{
  "d_mlp": 704,
  "activation": "geglu",
  "norm_place": "peri",
  "qk_norm": false,
  "init": "uniform",
  "init_std_qkv": 0.0496,
  "init_std_up": 0.0496,
  "optimizer": "muon_variant",
  "grad_clip": 2.0,
  "warmup_steps": 200,
  "decay_fraction": 0.644,
  "seq_len": 768,
  "train_tokens": 237700000,
  "steps": 7255
}
Each number is 128 + 24 x the weight over its row's rms, rounded and kept within 0 to 255. Layers, rows and columns count from 0. Numbers have three digits each. The size before them is the row's rms in percent of the matrix's.

# layer 6 MLP down (transposed), 704x256, rms 0.0152, rows 32-48, columns 0-127
090:137183109104124151116128153148130145164162150095134190151143147102128119122099161154124081162132086069152117106133141159163182128103121089131152113119154120129103111135143138114123139144108143129121131118121092130123136133136187112063123089150126105104132131129090141155093156128099114123076169138137121142145109107138157141146136147144130123087156102157134145123165119111133163099088
091:105118172111182160094101100137118130113116159080109106082119140133121117128158109154142104130110120142123173114120126109175126127148130120137097153109142144099139123137155153148141165132129121103107127139107152102128111110141118121155126168131164203146098119163135114121118119113159131087075145128093110101065080128138128139103121164141163157105117094130138129110148100113184141120111
104:079087100113156111129108165129101119177126137125132123141155134095129132079087137118114123119129137135149132082110098129119119166158103135143157163097086167099085134123116146157126105137118146149155116134081117118132131062148131101132126155151134111130142094091119180171157164086138151181103142105125168133118127101140096114133140156106079119105120085137136120142104100127104141102113
101:131080159137111161108139127146100143129159165126116111148110161092121132146146135121124128107124078137075116126120182122128149128131164174120121157173126147122099133102126145135134101100077190140125123181135140124121093130152082116131137147078113146100152145124142137139087130086164144134073168118078117135120115172141145152108120109151117125153121140156144123152167143118118139134104
089:123128103107144085144091150140131118169105124169107093129140134097133089110117123115119152099119157133137115141142089135154138123163159126122150081173146145127112197119105147109094078116105131151120120188132114095162185123106153112161124150120107118101144087115092180114171116132112163149131150115117129105093114134158144156091118147097142133140138126057145151130176153118174159123106
098:144113106103130152114183143128134106118144106132138114109109151089155156165127112139148109115144153155139145115147127134130100082134069189146134099109139158107117130111125098136105148110124124065118113129142162124144151093150135111165140082151157143102153112140117146149111114151146141133141100123166104092129191146130126149144121104123126145174118115132080137118081125153135093107154
097:134162117123125141126117150139112123175121116143120090146117133160155103138136154159146121127102098170114168113148124131110121148185151109101123115136105122139151115086120131168121146150144125162136105104120130126115122133106108132094083142113146103134123104164078138179104113149099142125147124104139159201113113129121136092132145178097139114089163126110124091143138157160170148140140
100:126119139104135108138122162083135098128117113143154146094101150114128106168131114121125105106110134118187126137123149124142121110122145115153144149107158121132154153145146119133111148091140127117122154157163130107149103127126139115132139117143131181091112127123142122102104126163171130124146103159144166143078089140147138128134146148152129090163129103119089124128114101143116109152139
110:147133151111129170115116160135132127121100137137114142113123114153157127149161120082125139107131102151166134094185095177185110117075127135111123110105105133087150117083145116093118143159137116125159108142136159115103142123110088132148138120139105149148149100144093122087147119131140181158096161149107130149116129090116101107120155120146137133101145096088135132161161157088161142134106
108:068138152152174082092122134129161149114094111165118142130107126139120131120124137130112131180084109125109125121077112064130140113176154130112111158121170099119120106147125124109082171133140140122111075144116137162093098134100135129116126127126146132152102150091113100126140088135130155129177187144120143122091102151128090162140149160150103152136138128106114148083168130149097145134127
092:155122131118087105120159130147118159086119143114089159145147143150143135102111076122136144111161116110132146138118146128126131129129131124150089168147140093097168129149100086146087106165153116155109095142136155090133128140111099146135164108084099152139155131151118148157142118130120124158140078096110131112117081137127135146127120089146129159088158123136132127078152123113100112151093
110:101124161118129112179118137133085131120087054102124078110118167085101132152134106142101103190137159143061092164119153087150121166125094112074136158121104119093126147145178157143141128130130117137135102099080152126091162113173123082116106141144126155130142151134122122092152132155104160117141116118141139135139139137112156112129133090162147117156112130145092101104141131114117104141114
084:146155140136114147138104128132104096131116132150140077092099107122120086131118147129171158143128107076112134146123137126118094101148130122072131150124142098112141086119108172116127128118141113105120136111142178106153087079092127132113158135128099132109171144112114171135108117124125112163138142142155159111152114094138119158093115113188145132159116136103103151114131133125151121131104
102:104138148088132147155112121141155152098116145121137107073084131114139137130142126149157163130130135137119147126093128146152139152163150117093111138134123133151171136118110144128138153142122116155109135154111147092153116119175070135115124134146119150145102114118153123153077186102124127123112126105116159152138134140138143090168136120147154115134135126115153122140141111104170138151173
098:173123116126122126155140198135110134116113110138117111124110126157099148162144097167142111125094127126123117170134123089109162120144114084112122115138188106120153080143121119130145153108085133139191126125081133082119120123096125139162126133170161145099063165080113123163122172139111176127122111137146122121130110126135119118138127166160146110126138127142118104167100129110157146189114
097:124111152137134123101119136132100108123111120153157153103099110115100112101117141118133149100111176199144124132142115112104128131164149143135175102117150153112119121137113077103120106142126113086099125144115101124131111123096074078076148116108135079165161106135102129145090144120130123132127071133135097135134116143125130095154094136113099142112073129097113124121117154156148130115090
102:098167139129146125111126129142089133130137129123123125143144160132103066121099142151111126118130125119098129130135096106147116133111080128127104116118152125143112156181167098103099192112107158093112131134146116091126173180128098113160156126079110121105133126162182152116138123121145110147116115093141154153120138117164112121137111129130154154145149149132119062074099130114127158140117
# layer 6 MLP gate, 704x256, rms 0.0632, rows 33-49, columns 0-127
095:172153093159140162136141144111099100163165090135144100106138142126115124119082096129137194138115108139112137114146134145118137168089087111106111155121094129158139120095106117125069135118114126135089136109119094166118131163114167181111076123142144084114126093143093139119126147155127092100137150074140112137177133150134118131128146110153158131118139144111111166090133158117116099107111
098:128139096060137131140100123058090084160131087108101087119155143146090147108092128119143113122134118107157146128155102149094128144185147147111149109138073144120077160157089144112147134126137119150149096159079143140143149099090170115111127117150127108148096156111126148134147161131166146121125116143076139140111115120146100139133146166126124120100122120148152140116145139139151128140109
099:149121153130095099100115121107143128111098108159160128112135139151142109169102070117119086102134098140116100130161103152150110121108103116106092114140131123149143157083139105149131142143141161090095106082141124132120148093107125158118101116115155118159147130119130167075140147169101148075125116098167122179110124182108129126192142136103154145088079108127134140146112117075118116145094
097:150103120102109156140131111104111144120181156129124130137143100140117150136103094100154146098154146111114137148114116109096141166152163136151145142102140143133116149111152141144112120154092105129101160076122137142141100124148126154100137141159117113167123183138128092137096147126142160172113157178148113147138154110112141146149157107141095085089118125196124092101094106120108141150101
096:128094135125118133121126097118148110179112082122128094094111174122064148108115126131140151110119104133131155107187148123143101092116118124106107108135125103118116104146143111145133139124184122078053124136173136156129093129119119143122118136134157110090149089165103161122070131105127153112112170119151107119181153120097144113158101103153122161106130120149145059105158102097142126065124
098:145145089138086158119140162177080139158119110113110122089107128107113090112128153147154155133097162136138171135120133162111176143172096107108107137153117126148125113119105094118098135158103124112127100155128162140139153141110105152115091166127163182140156074160110121162087138138088102162137123150110146176181145180163168137120174132094131107101122143122128078133155132150152110138147
099:105149164157123125120140091166103176178115139149100141132137112133111124135149141137123122134124140122109126106132141114107103136100090143094096115145079099089094135148071126100061155132137170121117144125149095122118114118091148155164144163140131142178093111150099163133173048133166134153152104120067121128134104132151137105122126114122141142106128131133121171110123113125138147091136
103:143089099075108090103087110100177110138118084133140133144099111130118108125116155128180117114125122140132109145141121167110137148092102146114126125149143095142126119168207144138121121192147085142153107178107138105130120120108165144105130080156113143158172107134111101117175128089154177142123137114054135124141143116139138149147093189101148119111157119106141126121123133112132165091137
102:101159087117155120117090122130157108146154111139114096148136147157182156104155124113140074137115117143103160113132178123151095127118112147144117109130133119160117127078107123134154162111108126124124096126123126145157106133096091112176133130144125161138144137158143123101112075147115081130130079109161121151133158097129163140100150094137150142138123121139131137155145118126153149140117
106:116135106153119131135112088112128087123072119136142131121113128094121081140102143102113109140142149146132135117076138134126133152133164127144129084114108136135094166104146147144119179080134078126113168139156100115119101091153133109127083149136118142128154100107101118143139121174086113084134156170120167172140138103126093119109100128114139110140108111108119138140101129126126143152161
104:106136148120094152156111130166150146128106104159154140121153116132133088113098165105111143152124138153114140143104138082165145136100125076156122139112162117125116151153143168151065132108107134098130141126112102116105179184152135139106093088135156150120158179170093134141127084130117154094133109153146112148113112136166103173113094128113073105122123117123139099146121131116110127139133
097:140120180121135108160151156131157145125186103130084152145131136127141155090114089115114111125129146176166107123064118124134163131092127152162095126145100148108131176132105090126141105125117101153084102109109086117104133144182151106154123112129155155139139112145153103146115124094135100150122130110144079111098127135097121136120159130145099145138162085154172095141111128097144122110059
103:181085131100140125111135154144124111154113155168086120126124134120122088154138117102136110144132125138112154169140151093153144087113059107154120091142118109131098093174131142090124101101084135157132122152131138168124140120178095143097087130140116103132154104137090125101176090112137136083125146110115124100161099119137132149165137152151121140146131140161137132151095141138083123102124
097:110165163168103125137093092113091168162168141120147127137140101083133136121097137141136173141176123179138130049160082148143113105139167159134125134106096105108131146105120139105110161105136112118136151147128138159136150162135127150097134125085150109136124167147140182127125152153140138144133107114189134148106150139096121107126168086128112089093112148145130158104128108095092104077134
098:134174147122146098117148111178100093187142121127174103120147125113116124114118098126092136123147132107116160106150125105108167160124110109093109069158102126141157096117138088116132201142103093119105139129157115114096152140133126106119133136089135138140162118117150126055178112130139129120145111081153145089142116156110138160102152141094164116114133153081137134100131144108151133148160
102:077083133152184116116133128130112119112148158159175168129088144145142108120138109097109136147141149138123132110117135166141114119127132158079131113139138122118158079128122187115149132182158119140124112130159071148127142156114144172120099128177156097142137129150126099124107143121146111124132170121154095120139105145141130147091140142114142165142135110132144136162148125141116085110114
102:120173135140152113113128128124146129132109134147137156101130112150140133120123129134150132150134116125147165111168161105159160157080142159124131170123152113126133160098146142189136136154151129082139133095095141164142110116119106116170127116094136152167120160145135156100145126136136081143096131107119125147098178129173141128178134147149105102162143105179172153142119154096148113123098
# layer 6 MLP up, 704x256, rms 0.0651, rows 33-49, columns 0-127
095:141156154136074107147144133135133121133113134127137153097100145146104126123143118122146170140131173122101109125106093149126159111084137126131116119124148142141130146138122167134066098130107117136177112121146162115121134118120131145091157033122140100136166134083084153098133138085116146144115136140145139172201161079126097083178123087117107138141111120140131149096161137083111113134128
098:150117131108127145142119117143132159107111156093132096098127105121104165130141143122115102144134128075113111129116110140145127129097127136098108128146171117110127104173127114094163138078100146107095144113131135144137123145098098107098104157112166170152146127134143111118122113152122135115141087108129159112177133093156098112089106127130149169141160149144092154096146122090145085144103
098:102132064161104105122130135173150094135158121124137137131144135109131115170139146100132107108139168148155138137092114105117133108088123109132137093115143091151156096115112115097118147110143121153119147136090130111155150082117100152102140158119113092146096149120093132114176095143125083096146121116142147118156111106137081119104128143144160133104121151120118127112080152132139099161112
094:132147151153140137103163143164149116089140086103123159136125148147130138161095155101137116131112121108098172157162156109119131128100126119092126133134136084107144109107154098145140122099195098100094127076124131151130122122116114129119121138110140113157142161157120143144092112126110128163146131150123087170116141167105133114121143168121067093142158128150122172114123122134112119153102
098:126149160089122165135082152111126089137116158108136133171156150129126124145123155107113151169105120136132151130096126117135152144155160095109144165126104156147144166144139099094099164142111136140120137122140127103116117159137124197073155125116166106150138129153155120143157112095128148113140111081086154121127059143089108111134133139123138145113117125144150098162151137092124144166150
094:124116130096131120121107125123116163123140119134146156137154131113109145118136122080125139109112080082186127115115171156133133117119101155114135118110106118118096131096137098094177110122097105152098129156110130121134143081169126124161103126147101158157138104161163087087123144144162125139103134166128154101126138157102130135123141122113144110150111141134141127107132099151109106134118
099:158138136116082131107166171152125089119118112126134104149159126113117119094108124117124192117170110104092114153122146166145092147111126123138073121148133147107118114099120125140125177112112116156158130132113163102127125159127068191134143115117070117135128132075098124179128115085133143128143169125142118145164128136112091099113133147126144122109086107144162148149135156131175136108148
105:145122154164069165158155117149130156117087112129167104121148147143142134139118143116123152214155151116151124124085118115130102113093119104151097127117173146147158149139145100122122097150153114121116109156112131130148114124128109124094155133142158143149162120129146098154150110112117141167061082128135100126132109106119161091111099113124117138133103096183153117129114128119098160119129
100:147112104166119168096163137092150151130163156139114146112151127150161134129122159131132159095154139077140107152105105120138111088118115132115091113151117121120134107129090183144139154134118135094077135158164137167134122100117073111130118157141163139147124092148159170138126105097125144173123117111109105129122150136157163166130066134163170112138115082115130087174086120141112134134105
098:116163169150146113154129081133113141145144151099130103133127144080091135125074169073109083132132147142126136126120101130139135158140171085091119153116138172157109157128114127097139109126154148116117157090166092134111106105163140096116130135145135137145118088133171118145146094146128128145136143140125174137154111137126153092103120098145153093145105134157141115159105140134105099081113
107:119123132131125117127142082134169137111099141130136164116144109088148101179114116116097179155118126141144173079141138100078126117094097163129137089164121154166130150078097123136153149138134168140136144129130159129111129152109096140156126130107143136130163116141146159133133120113117100162153146127133166143146134160090148123107142152163112112166121118114125106142090144132146135161110
096:106135093121161108102153130124182156116161142111145140122138167160110137159106108119129106106145129130117138117153091111114141121118090120188091112098137164107166183114122087140144132117130155106121126148093100185112152120139117142103127126086137154142110142121112107134126163106129117121101164105135113108111106145117153128153133140074087103100115127157148111142112147141090128089111
101:111096155142129142134162095145146138123182146153109129117130121114107161179110105112135148144081120141113160108133128150139134094108138142124131131089174136142113157132130115141138155118111173108097125133117133130079132125126087132122091129118115154150173134148114083158109137099157062118137200122133098082135140114119113123146082118130076124146128149158183108083073099116112110147153
097:125129109149115078152109094135099100152126093135143135106138116114123094134158121092122153154153140134113121155145104131149108116146177108129134144134109117147097147149131099130101165183141137140091133154109128181128155132142119117124117127152131168110146149158119159123151078120147163164150154134162177125139124134101065105119168129093117121137124129148187103118091103099135071108138
094:143113159137137156106141122125097127105107162125129114111147156128148166144179095138149149130105099158086129152138100104136181094104145126148105108109118115084115110109151138097141144104117119130109124159106117112096173153151150134083108140175111108152071125148129098116159147171141158196108108155098141132147100138144144111115113164162089116088128111106110115140144083136158129114114
096:172129133166105116122116094107121126161090130139130140081119129095186165131145093137141136124141144139129145120107123136080112131096155139097133148117134172090136138069104130144145092134147128111170132125115145141160076118097148150108123150147128121150154151132105096117077144131132108119104124132135129114115104142130184130120151112125095126085119114137141131194153142124151160138126
101:146099141130073154119095146097141114101114111106118128105150141124116155135143149150140091135171138133099125118113097159105102106170142134100140134114113143163123087138106146094107133097149156165142156136121116147116153083163158145138122140140119126141150134070144119132160130119111111105138082117142093104147125136064107147077090146095114112109137118125091117075119098127128096116168